From a checkpoint of a small transformer trained on Wikipedia.
Size: 10 layers, width 64, 2 heads of 32, vocabulary 683.
Training: 146M tokens, 8924 steps.
Each number is 200 + 30 x the weight over its row's rms, rounded and kept within 0 to 999. Layers, rows and columns count from 0. The size before them is the row's rms in percent of the matrix's.

# layer 3 MLP down (transposed), 256x64, rms 0.123, rows 172-226, columns 0-63
089,222,191,160,221,225,181,247,219,226,257,167,248,194,239,178,291,183,199,184,163,185,181,237,209,236,206,168,184,189,212,189,203,219,188,170,177,215,210,206,207,158,214,185,166,154,257,160,247,183,150,171,208,231,188,217,172,211,166,228,221,225,160,190,164
128,219,241,234,199,183,191,221,212,177,215,189,194,217,180,157,196,167,161,170,199,134,179,162,212,178,234,211,211,161,246,146,185,198,268,164,199,228,187,226,150,212,214,208,232,202,216,214,139,227,142,222,217,218,212,232,214,233,200,220,138,257,228,195,200
083,209,143,156,179,203,189,209,183,173,173,205,222,207,190,189,209,205,206,231,193,220,160,220,211,236,188,188,156,148,195,162,220,173,170,172,234,252,174,214,219,214,204,198,288,148,259,196,181,220,182,220,255,161,238,197,230,266,239,177,185,190,215,200,179
110,239,144,221,210,197,197,245,177,175,175,274,153,205,209,262,237,173,205,195,196,176,165,238,137,201,226,136,260,218,229,204,168,238,206,198,242,210,218,194,202,216,212,184,205,179,237,238,202,178,192,204,143,154,209,209,192,195,188,171,181,176,178,223,186
106,192,190,270,209,205,186,241,185,220,175,214,217,169,191,212,163,183,153,146,202,179,191,107,223,218,194,174,209,190,207,238,158,192,203,178,188,195,172,220,179,202,253,191,199,188,181,163,135,200,222,249,198,166,212,218,252,224,223,215,233,231,178,245,249
097,234,214,257,209,257,213,226,199,239,157,183,196,210,215,161,175,200,245,223,159,208,199,183,152,200,224,133,180,161,232,197,184,189,258,159,191,222,219,147,210,227,222,199,161,208,163,186,185,205,235,150,228,162,169,166,231,175,248,216,186,223,201,209,229
123,196,174,165,209,228,215,248,217,146,190,143,122,222,242,208,221,198,205,185,224,176,203,172,196,219,184,256,153,189,180,196,154,189,238,183,209,233,269,230,209,210,178,138,187,215,147,200,216,194,251,175,202,208,219,224,189,239,230,190,173,224,184,180,224
090,171,241,147,258,176,190,211,187,213,191,255,160,231,214,197,166,205,194,223,175,196,199,158,214,224,235,176,245,215,233,246,220,202,165,223,146,234,210,204,162,178,291,209,155,151,230,185,182,192,187,203,186,216,174,192,164,177,218,195,175,238,221,179,226
097,145,162,209,186,244,217,233,225,227,213,196,214,230,227,191,191,177,176,184,175,260,213,212,207,213,181,263,226,170,162,174,185,248,237,179,147,216,145,170,200,206,173,170,166,194,235,223,179,216,228,266,169,223,131,181,237,184,186,178,223,200,215,199,179
093,253,214,193,187,196,205,233,196,225,191,253,138,186,249,238,269,199,187,178,175,133,198,209,179,234,211,172,228,168,189,210,168,201,276,173,195,190,200,191,160,177,202,205,151,192,192,207,169,219,186,228,247,166,228,207,178,170,247,168,227,196,179,225,233
091,228,190,159,165,201,200,189,227,157,254,214,238,179,172,191,214,155,204,217,160,229,213,240,140,187,218,172,172,217,236,197,192,196,203,198,155,231,194,197,197,230,178,226,223,187,212,212,208,170,134,219,164,283,254,242,213,210,142,194,230,170,200,178,226
105,206,253,226,188,190,219,228,205,170,138,176,227,182,235,167,199,179,171,172,173,167,188,216,242,221,250,171,229,213,261,268,225,198,180,205,213,166,169,209,172,230,134,198,231,179,242,213,181,225,210,219,220,214,144,212,205,192,172,188,179,207,148,150,211
129,217,186,209,168,144,205,161,211,194,182,178,123,178,154,199,198,222,233,197,204,189,199,172,189,206,224,283,239,231,197,233,141,203,176,178,208,236,211,172,254,207,214,236,223,201,147,172,212,241,209,235,169,201,247,219,232,233,185,211,219,159,168,173,202
089,213,205,190,200,181,208,224,162,172,221,216,219,162,241,173,294,204,181,202,200,190,184,192,204,195,199,116,183,216,219,206,183,202,183,194,206,202,233,188,168,126,235,241,193,229,252,238,238,221,248,157,202,191,150,170,234,191,190,174,161,188,202,233,233
087,142,230,175,257,165,244,186,244,181,243,191,136,223,205,201,151,173,183,249,233,222,180,181,176,156,226,207,219,222,214,245,215,209,167,235,231,206,223,196,183,211,219,237,196,178,208,179,208,195,147,243,193,164,175,195,137,213,212,208,157,198,227,240,189
107,166,213,203,240,249,167,216,184,158,251,216,223,201,229,192,213,132,168,193,199,118,215,176,190,193,202,152,163,212,214,232,230,222,209,180,211,195,149,178,189,200,218,231,232,167,215,227,257,224,198,208,160,203,218,219,195,228,138,189,182,268,207,202,173
086,172,251,256,202,199,184,208,208,224,237,222,184,193,177,241,201,170,185,208,205,242,152,213,174,221,165,146,212,150,158,205,169,185,217,218,231,150,193,212,204,193,214,257,153,176,174,236,168,225,169,189,162,202,181,189,208,225,279,195,183,181,228,253,232
093,222,205,170,233,201,162,156,207,207,183,194,228,228,189,141,177,162,207,205,233,236,195,155,237,209,211,260,125,156,172,200,249,226,162,223,177,170,203,193,161,250,229,209,188,194,216,223,242,192,213,190,191,193,163,221,224,161,212,256,141,211,203,198,224
099,184,253,282,149,189,207,202,227,174,204,240,166,175,231,188,241,240,200,169,209,197,194,234,120,193,183,158,201,176,217,248,158,211,226,248,244,192,189,198,200,226,174,237,234,142,217,225,210,207,179,166,226,219,172,171,175,184,195,190,211,175,182,194,181
110,195,183,229,192,188,167,245,153,217,199,226,253,142,155,227,233,182,207,204,234,172,173,222,209,205,204,222,180,222,230,155,253,175,200,223,213,166,185,230,248,181,225,243,170,163,210,182,149,189,190,190,196,169,224,214,157,246,243,210,218,122,230,209,201
113,170,164,113,244,249,159,242,203,261,223,227,156,220,189,183,188,220,218,215,189,235,201,203,190,198,170,218,184,242,162,156,242,255,218,208,195,208,222,173,171,242,169,221,178,187,202,185,252,179,163,221,145,216,171,217,217,194,201,218,197,180,211,185,170
085,206,240,248,195,173,211,256,190,166,220,211,233,238,219,200,217,178,210,259,178,194,188,205,146,126,181,167,203,176,167,159,200,206,231,193,199,201,218,189,198,218,209,253,199,232,140,226,175,258,162,188,239,181,153,181,222,172,180,165,177,224,210,218,248
115,162,244,201,230,210,216,263,158,194,185,240,286,181,215,188,187,233,189,228,216,246,197,188,215,170,205,170,236,232,182,176,211,206,156,249,164,167,200,195,177,206,202,238,205,172,191,191,191,220,130,191,168,171,247,191,215,193,162,235,142,166,183,203,207
087,206,188,170,188,240,204,193,143,200,192,213,170,176,180,253,223,160,158,229,188,165,200,193,209,218,205,132,209,178,218,193,150,207,194,213,176,237,241,214,209,185,165,181,210,162,205,254,220,174,149,169,192,246,211,210,263,233,228,196,212,192,266,216,260
091,185,237,215,170,196,240,184,203,171,166,224,194,172,193,209,189,194,215,181,179,214,217,212,238,234,155,167,193,169,204,241,206,227,276,208,178,249,201,245,240,135,197,167,157,180,151,170,244,223,202,189,164,149,214,198,227,189,243,177,251,226,181,172,172
104,168,229,158,212,167,218,177,172,167,234,172,198,196,174,249,187,202,222,173,253,217,220,235,177,226,186,223,217,225,222,145,261,217,235,249,200,203,212,196,199,233,205,242,181,245,204,180,206,153,206,143,154,200,230,240,164,170,155,160,217,171,176,170,222
003,198,220,224,214,166,263,245,249,231,197,212,196,242,196,171,220,220,211,196,210,180,170,258,260,209,206,193,242,203,197,225,244,237,209,213,257,179,174,234,256,222,195,242,161,186,203,199,202,224,251,211,257,212,205,214,244,198,170,223,180,251,199,186,241
105,252,235,192,248,252,191,218,152,209,221,259,211,184,186,183,209,199,256,217,191,250,231,206,210,178,205,179,197,216,204,219,173,181,155,236,239,175,233,198,149,211,180,181,195,176,135,154,200,173,236,186,186,217,252,197,196,156,179,210,190,150,197,139,192
122,191,207,203,193,105,176,181,189,213,208,128,170,203,171,218,159,205,234,188,216,240,199,158,211,231,225,242,225,251,192,196,250,145,216,198,221,202,190,207,212,189,148,208,238,216,190,148,226,199,273,210,165,221,238,214,187,200,215,175,207,169,215,174,216
084,159,134,151,197,248,192,189,209,200,207,209,270,210,199,207,218,158,210,190,201,247,209,188,211,176,265,205,187,206,210,268,202,200,128,211,220,174,204,223,221,200,202,158,233,158,187,184,253,252,193,197,213,181,196,174,233,170,166,226,201,157,221,198,166
121,143,187,170,220,216,234,245,163,200,216,147,203,234,205,142,161,176,191,190,237,223,209,189,195,198,249,175,192,238,187,194,228,200,191,189,204,230,196,194,237,198,204,186,168,219,182,148,174,255,194,196,255,158,180,258,177,216,189,222,214,203,274,189,138
095,196,247,171,205,171,227,249,186,212,168,172,225,218,190,155,178,199,178,204,205,178,242,130,169,242,179,158,184,207,201,201,163,211,192,211,191,207,188,191,185,176,200,224,225,218,254,267,171,179,251,196,222,232,169,203,230,173,263,209,213,215,139,223,141
096,159,146,163,258,120,211,177,229,186,188,185,218,194,201,204,177,215,213,204,227,275,191,236,190,181,144,243,164,235,171,246,183,222,167,217,157,239,204,232,197,221,224,217,181,195,178,146,184,166,224,226,222,179,201,170,240,211,187,222,206,187,176,179,200
098,194,168,204,165,205,172,265,198,200,155,186,196,205,183,211,207,195,191,230,208,166,210,237,240,191,190,174,169,194,251,138,180,269,151,198,242,212,192,178,184,223,200,173,206,243,219,242,158,178,175,184,259,214,225,215,176,256,207,130,198,196,239,216,175
120,187,240,254,232,185,248,208,193,250,194,153,200,263,199,184,184,212,229,213,194,170,187,167,261,235,218,213,158,194,202,170,176,232,167,155,213,168,191,142,179,185,179,225,193,244,156,191,217,220,217,202,199,163,207,210,177,190,225,215,124,183,185,214,254
111,191,187,234,201,98,212,189,193,193,187,141,142,198,244,216,210,283,183,213,185,195,218,213,216,208,210,200,216,224,224,231,216,209,257,192,188,226,245,219,206,162,189,186,199,250,146,223,188,210,222,206,174,222,217,166,195,158,176,167,180,147,215,179,193
117,150,163,168,197,132,203,187,154,199,210,203,172,232,158,187,160,189,230,199,212,276,212,191,179,208,222,241,199,213,223,199,230,202,201,187,228,207,222,240,207,204,215,164,207,212,177,161,234,206,259,142,201,213,226,178,139,224,169,194,268,171,225,206,231
102,195,261,263,175,206,192,236,221,209,242,192,187,197,209,176,239,179,184,188,194,222,226,152,192,152,203,206,199,221,187,177,241,246,217,216,162,184,190,225,161,168,220,222,144,214,219,197,170,167,245,209,168,198,186,191,182,188,166,236,131,170,209,277,168
092,167,225,214,222,215,198,260,201,177,194,173,210,236,226,174,204,213,223,179,195,218,183,171,185,242,211,198,167,175,227,184,196,226,171,161,200,192,210,181,209,207,168,178,217,182,263,235,240,268,194,207,225,155,120,168,221,149,186,163,214,221,203,151,270
094,251,221,200,215,201,172,196,141,234,226,172,208,229,181,199,192,262,217,240,180,209,179,148,251,181,158,186,240,213,242,207,203,237,159,191,228,199,173,199,146,177,239,182,214,224,185,183,117,163,193,200,239,231,210,197,159,184,192,177,251,198,177,196,218
094,181,153,253,206,181,182,139,210,159,180,142,219,191,206,249,229,226,179,156,209,225,170,219,234,223,228,205,185,248,148,203,224,156,145,223,172,234,153,187,238,170,224,193,182,220,206,164,180,230,211,165,217,184,196,181,223,230,222,238,228,235,206,219,229
094,227,164,211,158,183,218,194,200,225,227,206,207,194,127,245,260,200,219,212,152,187,219,229,209,194,188,218,217,211,175,223,199,193,205,154,220,228,106,213,193,249,174,208,211,198,179,195,186,176,115,191,244,251,174,148,182,208,199,235,202,194,204,213,214
084,238,259,170,182,231,154,226,142,216,219,236,225,205,153,205,182,203,160,199,202,177,202,226,247,172,246,152,189,228,167,208,216,226,167,167,174,214,208,243,164,193,202,180,175,197,189,160,214,256,194,238,217,148,172,254,193,156,224,220,177,247,194,199,201
097,181,227,179,196,241,221,165,141,159,210,250,164,198,163,193,120,183,133,245,231,216,182,166,194,233,223,188,224,210,251,166,231,252,174,200,218,237,158,193,212,176,195,217,227,204,202,195,173,239,180,181,204,177,188,233,249,218,209,191,193,222,241,214,182
096,203,186,231,219,196,206,222,216,214,179,270,156,214,263,214,272,226,179,184,183,196,205,203,151,225,206,161,196,201,201,194,189,211,221,171,195,186,188,171,189,166,244,228,194,223,146,232,188,192,121,198,212,208,238,182,196,152,185,147,233,213,148,247,232
087,190,183,225,226,256,162,207,194,232,207,154,213,203,255,182,196,242,230,252,160,155,195,180,199,177,145,201,133,269,178,217,186,222,186,193,193,220,234,160,178,206,171,182,205,206,202,164,205,173,206,229,219,235,175,219,183,210,225,127,197,210,191,196,260
080,189,225,286,243,217,138,211,164,231,181,204,194,123,171,188,247,196,145,177,182,208,185,206,166,225,212,187,210,182,231,155,184,214,227,233,240,197,231,204,172,230,211,160,193,193,185,194,193,195,204,243,254,158,192,223,205,216,182,163,239,186,179,241,196
099,242,149,220,226,174,220,190,177,261,214,238,149,199,224,151,254,197,219,216,170,196,214,188,201,220,183,175,232,185,154,274,182,215,167,222,213,224,178,206,139,202,186,214,202,224,240,180,157,190,153,185,179,207,196,254,195,174,158,204,190,177,209,250,232
093,201,221,232,192,215,222,209,211,246,213,183,222,195,186,187,192,160,186,210,164,177,172,185,242,215,200,183,171,237,237,232,169,182,261,139,181,210,250,170,159,215,227,192,136,194,164,240,222,214,131,184,177,168,214,196,247,183,195,258,204,172,169,194,251
101,178,253,235,181,120,178,240,183,155,214,180,198,173,221,180,209,156,186,251,160,228,260,201,216,170,170,221,179,193,250,221,213,205,194,207,203,200,190,210,216,158,165,235,201,214,186,251,214,190,209,177,253,168,154,190,176,236,196,192,190,162,266,200,218
087,180,182,225,194,223,179,188,224,251,154,170,237,216,218,147,207,197,169,206,217,158,216,212,194,222,190,227,239,125,216,165,211,198,177,211,195,223,238,178,172,228,219,182,192,223,175,197,230,142,222,175,163,157,156,197,243,171,150,198,245,230,208,244,255
090,183,184,223,177,220,163,144,203,160,168,257,172,170,166,172,184,239,213,222,177,262,210,223,175,191,181,190,212,204,195,232,148,225,190,190,124,225,194,189,249,159,222,192,155,224,213,228,238,196,183,275,245,174,193,182,186,221,204,204,228,202,185,203,235
100,193,160,161,173,187,224,207,198,188,208,187,211,217,267,216,200,198,222,198,176,171,221,260,210,199,177,224,173,196,166,250,264,201,219,170,162,208,169,256,203,186,183,174,172,240,256,169,153,224,191,214,165,245,187,123,155,204,195,238,200,234,189,209,206
104,187,185,187,213,139,158,179,207,243,216,130,164,172,217,210,180,221,283,206,241,229,216,165,179,266,169,185,178,227,258,207,211,190,207,212,232,228,190,202,180,209,223,213,196,167,178,159,214,179,287,229,207,208,183,214,166,203,205,191,169,191,187,194,192
113,206,218,229,210,163,225,225,183,263,181,197,209,206,183,197,110,195,174,239,218,195,190,186,202,247,162,221,149,177,221,158,179,219,233,244,141,230,196,199,241,175,229,209,193,177,175,157,205,195,233,125,232,238,184,187,211,172,200,208,213,225,190,197,244
# layer 3 MLP up, 256x64, rms 0.14, rows 173-226, columns 0-63
111,226,266,249,208,183,175,199,189,238,140,164,164,177,200,164,172,158,228,184,208,233,172,159,241,202,165,237,185,183,249,183,201,191,213,221,196,159,218,218,163,167,206,188,239,219,203,176,187,246,210,176,220,254,271,238,202,246,215,167,208,204,184,186,189
095,199,274,193,225,197,145,214,208,192,194,183,188,233,205,235,202,258,191,134,186,197,227,190,192,199,201,237,172,222,165,192,187,199,219,221,188,220,262,186,161,236,153,189,185,223,203,151,166,179,239,228,140,223,230,208,183,177,228,171,146,194,187,260,219
114,262,215,225,181,183,171,170,206,192,194,188,164,234,173,238,177,195,233,219,259,216,162,170,182,210,237,187,224,187,225,133,195,225,189,189,240,163,184,206,238,194,223,228,186,217,173,234,227,200,257,204,206,187,225,228,195,145,141,133,207,168,153,180,186
102,220,244,203,209,213,177,201,162,248,251,194,201,142,231,245,208,263,242,194,185,246,167,182,165,210,206,241,177,197,181,200,194,180,205,238,189,204,193,216,169,224,149,169,234,224,161,161,189,200,266,210,210,173,219,192,132,205,179,177,197,201,163,159,162
106,204,241,207,197,152,230,153,171,198,223,200,185,219,162,224,212,247,189,158,256,157,226,205,190,210,250,215,143,255,211,208,228,192,168,236,259,132,197,191,176,205,166,187,211,213,173,162,202,220,212,193,218,232,200,149,199,207,149,203,231,154,188,181,224
114,202,223,246,191,168,181,154,192,202,143,173,146,172,164,170,182,181,215,211,228,219,163,226,247,263,230,239,161,234,219,219,148,134,183,193,211,230,255,230,159,168,162,205,225,195,214,190,233,204,183,208,233,200,211,168,201,215,213,208,198,205,180,174,251
096,237,234,263,177,183,199,220,157,218,222,212,233,210,154,208,197,219,175,160,220,231,177,217,192,248,189,221,180,236,237,165,221,180,216,221,180,158,185,233,180,175,118,178,204,171,193,218,192,164,212,190,134,186,251,180,263,203,211,166,215,211,199,188,154
107,199,201,198,182,160,176,215,189,146,214,167,201,213,228,211,207,241,205,145,203,192,182,176,200,224,254,238,195,220,236,170,189,126,193,216,175,167,161,206,139,149,192,249,209,213,226,164,239,143,219,209,243,217,205,149,201,202,190,202,227,230,195,243,251
106,247,208,239,170,180,204,185,160,237,142,183,179,184,175,240,202,233,220,186,203,188,177,147,195,232,231,178,225,239,227,157,214,208,187,180,211,195,211,208,268,160,159,250,201,191,176,214,214,207,218,236,200,159,230,264,222,160,198,141,157,179,198,176,232
098,153,172,225,221,190,154,180,198,199,135,189,190,207,246,243,169,236,211,167,175,227,188,162,271,199,197,241,226,250,137,185,213,193,180,190,216,182,227,156,182,154,240,198,225,148,220,216,207,238,215,218,205,176,186,139,205,183,243,199,206,213,205,222,220
110,198,220,201,183,146,163,164,186,203,237,189,182,233,142,236,217,214,176,229,190,220,243,201,218,202,275,245,205,235,185,221,144,142,190,240,227,203,201,190,163,148,191,204,216,177,183,197,275,166,196,213,188,185,224,229,175,202,194,146,236,185,179,228,199
097,221,207,204,183,178,179,245,191,196,167,175,133,192,198,255,160,192,206,161,187,213,193,197,201,203,230,249,185,254,181,199,212,195,235,176,228,251,188,151,181,137,156,247,168,248,227,201,195,195,260,228,157,207,228,210,171,227,227,181,220,203,233,169,166
090,149,200,214,173,186,224,164,208,176,137,215,201,170,177,221,169,214,222,120,198,252,179,201,201,224,181,244,224,206,181,211,215,199,212,235,219,235,177,182,231,207,174,217,221,155,154,177,158,161,176,222,179,266,252,232,230,184,216,214,194,183,255,222,227
091,157,218,158,233,200,192,199,248,230,205,186,165,168,195,158,176,216,253,191,196,249,167,213,190,202,205,209,232,145,200,249,195,148,209,235,193,144,158,184,197,153,186,212,230,242,177,207,236,194,270,170,221,159,241,223,173,178,192,185,213,237,202,179,232
108,191,203,188,212,164,158,176,185,195,219,129,153,225,202,239,177,171,181,199,203,203,187,202,194,196,251,223,204,189,224,233,244,176,229,246,177,238,215,226,171,216,176,194,203,200,154,222,256,214,250,200,119,158,207,230,202,213,203,201,181,191,212,176,287
092,195,146,180,192,151,209,178,221,158,189,175,206,192,237,209,161,219,274,244,195,159,225,173,166,236,238,240,184,258,164,126,222,196,166,201,194,206,212,166,183,184,180,175,211,212,219,157,208,241,185,248,167,222,219,170,214,217,189,240,184,238,208,183,200
101,222,181,211,202,171,217,191,145,221,200,186,184,199,195,198,184,219,219,123,235,209,214,182,241,245,237,255,217,277,169,196,166,220,177,150,208,195,200,210,202,160,203,208,251,168,170,226,196,195,186,167,176,223,192,163,216,177,277,188,254,236,181,183,181
095,230,173,217,212,195,184,192,169,172,154,163,235,242,216,256,182,155,225,223,189,202,240,151,261,194,191,239,163,225,221,187,247,185,181,193,194,211,212,230,216,225,178,165,155,199,170,147,159,171,267,216,195,241,242,202,219,231,192,186,155,216,187,170,194
097,185,164,201,233,174,191,141,208,207,189,191,193,223,202,181,152,256,195,165,197,179,245,188,205,231,213,220,187,260,194,182,233,177,240,217,183,232,179,241,168,192,123,158,210,194,211,185,214,234,213,205,173,245,230,216,266,142,181,186,235,218,161,238,204
114,228,213,178,154,156,170,163,153,197,220,206,199,213,202,187,161,193,197,160,234,223,217,171,157,234,230,200,225,223,213,238,177,148,168,218,174,195,241,254,235,146,178,184,259,236,228,183,209,156,246,156,190,177,202,240,215,203,244,220,192,177,210,178,237
091,208,258,195,172,197,203,187,196,250,172,121,191,189,224,204,194,187,200,162,188,220,163,223,189,215,217,223,184,219,187,248,147,187,240,193,161,199,196,218,240,196,170,193,168,206,253,185,161,173,247,223,218,159,282,249,165,234,166,212,221,204,179,182,217
111,161,196,207,175,174,237,186,204,153,156,188,210,180,163,181,179,202,258,210,228,243,181,209,200,183,201,213,203,222,182,231,253,209,186,178,200,224,181,189,210,149,214,199,235,161,166,129,244,196,242,198,169,154,272,244,238,186,175,225,174,191,239,157,206
096,173,224,210,169,154,180,182,189,155,208,229,185,248,205,150,156,220,215,203,209,197,236,190,158,212,199,278,154,202,202,203,219,222,189,179,216,190,269,180,226,152,231,185,193,210,200,143,218,212,217,196,163,210,249,223,216,163,190,180,249,243,252,184,171
099,244,228,205,192,156,153,184,190,251,271,191,172,185,181,247,184,225,215,151,205,216,164,194,208,168,190,193,177,257,197,228,210,134,194,221,204,187,138,214,222,213,177,195,159,217,202,207,168,233,216,226,238,211,203,176,142,240,199,196,211,155,201,218,257
099,184,203,183,156,177,171,188,163,179,181,151,183,173,184,217,176,214,272,177,227,221,222,229,152,234,255,193,189,237,198,195,235,206,280,233,259,180,205,244,228,221,195,215,236,221,163,204,225,165,230,173,203,201,194,178,237,147,160,206,188,178,172,204,188
005,190,202,219,257,224,181,228,217,232,197,193,242,163,220,260,232,236,205,247,191,241,244,178,194,214,207,211,161,234,297,205,172,212,201,204,194,210,208,210,186,179,219,203,227,260,229,216,210,208,190,184,182,247,239,193,198,201,210,220,223,240,261,256,220
102,139,245,154,209,186,198,172,170,186,195,182,201,183,162,265,181,225,264,209,232,216,191,236,185,190,195,222,193,234,163,229,181,156,196,255,250,189,229,203,220,147,201,200,257,186,213,153,232,217,209,217,183,184,223,229,178,147,178,208,186,166,207,161,169
069,243,189,207,204,189,189,203,162,181,180,183,168,230,198,198,122,233,228,183,186,241,194,148,230,221,202,229,237,244,233,188,189,140,212,250,169,158,197,213,174,191,169,226,243,179,179,158,173,166,235,213,173,183,255,190,218,234,257,183,216,171,206,195,239
096,192,229,204,183,177,209,206,184,171,232,182,199,160,199,230,199,211,177,213,237,229,216,206,176,185,170,240,201,201,212,154,206,134,229,224,159,122,182,262,181,204,128,259,196,195,229,184,187,161,205,177,175,268,225,217,212,213,216,167,212,213,247,212,239
117,136,226,229,228,186,226,182,233,226,179,144,225,250,240,181,184,178,227,189,227,207,220,180,212,211,208,200,157,229,243,205,222,202,229,245,231,130,176,172,231,225,184,217,208,205,188,163,159,168,226,208,178,192,247,164,143,227,186,138,214,188,219,172,213
102,163,215,245,160,197,210,195,247,169,195,197,146,211,161,189,217,220,247,174,224,256,215,188,210,245,242,201,207,207,154,221,144,218,204,197,171,180,240,218,192,186,179,204,243,171,207,210,186,140,254,245,196,167,252,193,182,221,218,189,181,199,178,132,172
099,200,218,227,177,170,225,204,180,198,196,192,218,177,211,228,207,186,240,163,178,271,210,179,215,205,210,231,201,262,160,201,136,159,150,180,178,172,204,178,212,206,169,154,185,200,188,196,254,173,225,216,220,170,242,187,209,258,216,167,139,226,146,159,221
097,168,208,182,182,176,189,189,199,235,256,202,206,231,158,185,217,219,266,159,156,211,156,215,222,204,217,217,147,251,198,214,215,169,173,193,210,217,165,158,291,203,166,225,172,183,186,191,216,192,205,169,148,271,222,181,184,187,187,202,236,188,193,214,234
109,213,178,248,205,174,201,162,217,185,156,150,211,174,193,266,196,179,242,145,219,236,226,155,219,225,169,242,225,161,236,202,220,216,200,274,207,197,172,165,157,222,191,254,190,209,152,157,172,177,207,180,179,157,233,208,209,233,206,182,214,208,214,190,226
095,212,183,276,186,158,219,198,159,187,175,169,166,209,211,246,170,286,234,164,246,224,176,189,197,199,238,186,165,197,228,200,206,160,245,205,241,182,245,176,225,198,178,225,217,251,158,216,180,216,227,176,189,185,193,213,195,148,167,178,164,165,184,204,206
095,214,223,156,196,175,209,132,182,244,168,158,221,231,129,145,157,201,208,179,290,233,187,161,242,230,185,233,193,212,210,208,205,176,230,191,199,221,209,224,193,208,236,183,213,202,201,205,212,216,199,164,171,233,230,204,170,176,214,182,242,168,242,201,245
100,206,159,189,261,136,186,205,244,211,185,150,184,187,186,230,179,175,234,224,228,226,219,217,205,215,206,249,233,208,150,183,221,142,204,188,183,217,214,187,151,187,202,199,151,283,218,186,199,237,194,253,169,208,194,189,200,160,149,188,229,189,211,187,242
106,173,254,217,141,173,200,203,202,207,153,199,221,183,180,256,203,220,226,128,224,203,194,181,228,211,257,208,249,258,196,179,177,197,216,185,177,213,167,218,195,141,206,273,192,184,181,179,270,164,221,241,201,162,194,168,211,217,197,203,201,198,190,170,204
104,158,259,208,168,179,210,178,209,166,182,183,193,199,186,158,165,214,220,171,198,176,195,172,171,268,186,242,235,211,137,213,185,172,237,227,227,202,227,171,251,188,187,229,263,230,174,208,209,254,209,228,169,212,226,204,181,215,200,237,128,184,224,175,183
098,250,183,160,198,181,182,177,146,250,185,150,212,227,205,208,154,181,265,198,192,208,181,141,239,178,203,188,189,243,217,201,199,175,239,227,256,180,193,195,238,207,200,173,210,231,243,281,227,217,194,208,223,197,213,160,174,196,167,164,232,207,183,209,157
101,172,292,167,190,196,174,199,147,216,205,172,205,207,215,169,216,214,256,183,188,261,148,213,221,231,171,213,214,194,151,159,192,195,196,236,172,195,221,151,231,212,206,257,234,178,191,235,227,224,216,202,137,215,189,211,213,146,212,175,216,217,183,186,173
086,172,132,206,138,169,167,221,218,225,178,199,195,158,228,235,233,206,227,194,197,225,241,185,157,250,181,244,187,206,216,249,227,152,250,215,235,187,221,230,192,228,204,231,226,221,190,223,182,161,180,184,144,211,156,173,210,226,231,162,241,173,197,199,178
093,174,213,220,152,209,204,218,207,241,213,189,185,232,155,218,233,203,291,174,171,238,184,237,195,212,212,217,172,187,150,246,156,160,224,225,212,167,216,167,196,216,163,215,183,197,170,223,204,142,196,169,211,205,205,140,199,246,153,153,216,203,162,184,220
110,240,229,214,152,183,186,160,216,246,195,199,200,205,194,231,179,220,191,220,173,263,157,166,190,234,246,187,202,218,206,141,232,207,172,209,201,158,180,190,202,194,205,193,216,255,161,167,196,187,202,248,222,208,264,232,233,134,188,144,233,234,162,212,210
090,250,248,216,174,189,205,209,241,213,228,157,219,199,158,216,185,271,256,192,219,196,185,219,216,220,177,221,168,215,166,181,201,226,151,225,230,132,170,199,193,261,158,194,197,176,171,209,215,238,243,176,199,212,222,202,235,185,146,171,167,204,167,163,187
091,226,237,178,119,200,212,192,236,202,199,194,203,200,209,181,216,245,219,182,265,221,168,170,200,206,244,235,238,177,243,223,191,199,204,179,142,140,205,184,228,216,197,214,280,171,192,211,146,188,215,149,186,228,244,204,177,181,169,188,202,191,181,195,160
108,222,222,172,157,173,211,202,183,210,141,185,190,205,193,177,201,168,202,249,219,247,189,175,224,222,280,190,160,243,190,153,222,219,195,175,188,211,243,198,248,148,195,195,188,182,179,212,212,177,222,195,222,234,223,185,219,139,257,148,153,213,181,183,243
104,196,198,167,150,195,190,195,190,291,187,171,195,191,176,220,197,208,218,186,205,236,200,172,204,217,212,228,253,232,186,193,204,159,166,261,177,262,215,247,184,150,193,192,232,159,219,224,232,232,205,202,197,203,214,226,242,158,150,189,185,157,190,143,170
098,232,144,201,225,188,197,171,175,212,185,197,222,188,213,166,167,232,232,201,223,212,154,112,252,261,222,233,204,232,162,197,245,205,188,196,197,206,210,198,247,168,217,181,197,175,181,197,164,218,191,212,115,219,221,187,219,141,191,221,209,215,225,244,197
099,268,210,234,174,160,231,171,186,180,216,192,182,191,183,196,176,163,218,167,220,215,199,211,171,178,199,215,147,269,196,167,206,157,203,218,182,148,206,225,207,168,196,211,181,202,251,181,189,210,186,238,222,211,179,181,232,229,259,176,220,139,246,229,270
101,204,161,194,203,177,128,215,207,218,175,198,200,144,220,222,185,175,211,195,198,220,214,161,194,270,222,211,190,196,121,186,202,186,169,219,200,181,213,156,262,124,205,190,181,219,206,219,237,208,238,229,185,170,247,223,240,178,169,213,222,247,162,192,206
094,191,271,217,200,212,198,185,168,215,178,185,177,172,129,188,226,184,218,179,276,229,162,193,221,211,221,194,216,181,223,190,177,172,197,244,189,185,204,136,201,213,207,234,238,164,124,217,212,181,206,180,214,145,234,252,222,215,199,172,172,159,193,219,226
085,184,216,171,204,185,176,197,201,270,224,175,183,172,193,167,181,201,271,208,243,224,160,159,213,215,225,206,218,198,232,178,168,194,223,225,177,210,249,171,184,163,225,240,237,178,161,204,214,180,272,262,220,191,176,158,208,192,180,206,147,191,191,237,151
103,181,225,235,211,172,206,171,157,273,192,182,190,218,120,226,135,187,211,193,226,208,147,195,180,209,210,211,191,161,245,187,238,177,224,209,217,241,171,226,231,154,236,223,239,150,208,199,248,196,215,191,203,234,215,172,198,160,241,152,190,202,178,196,207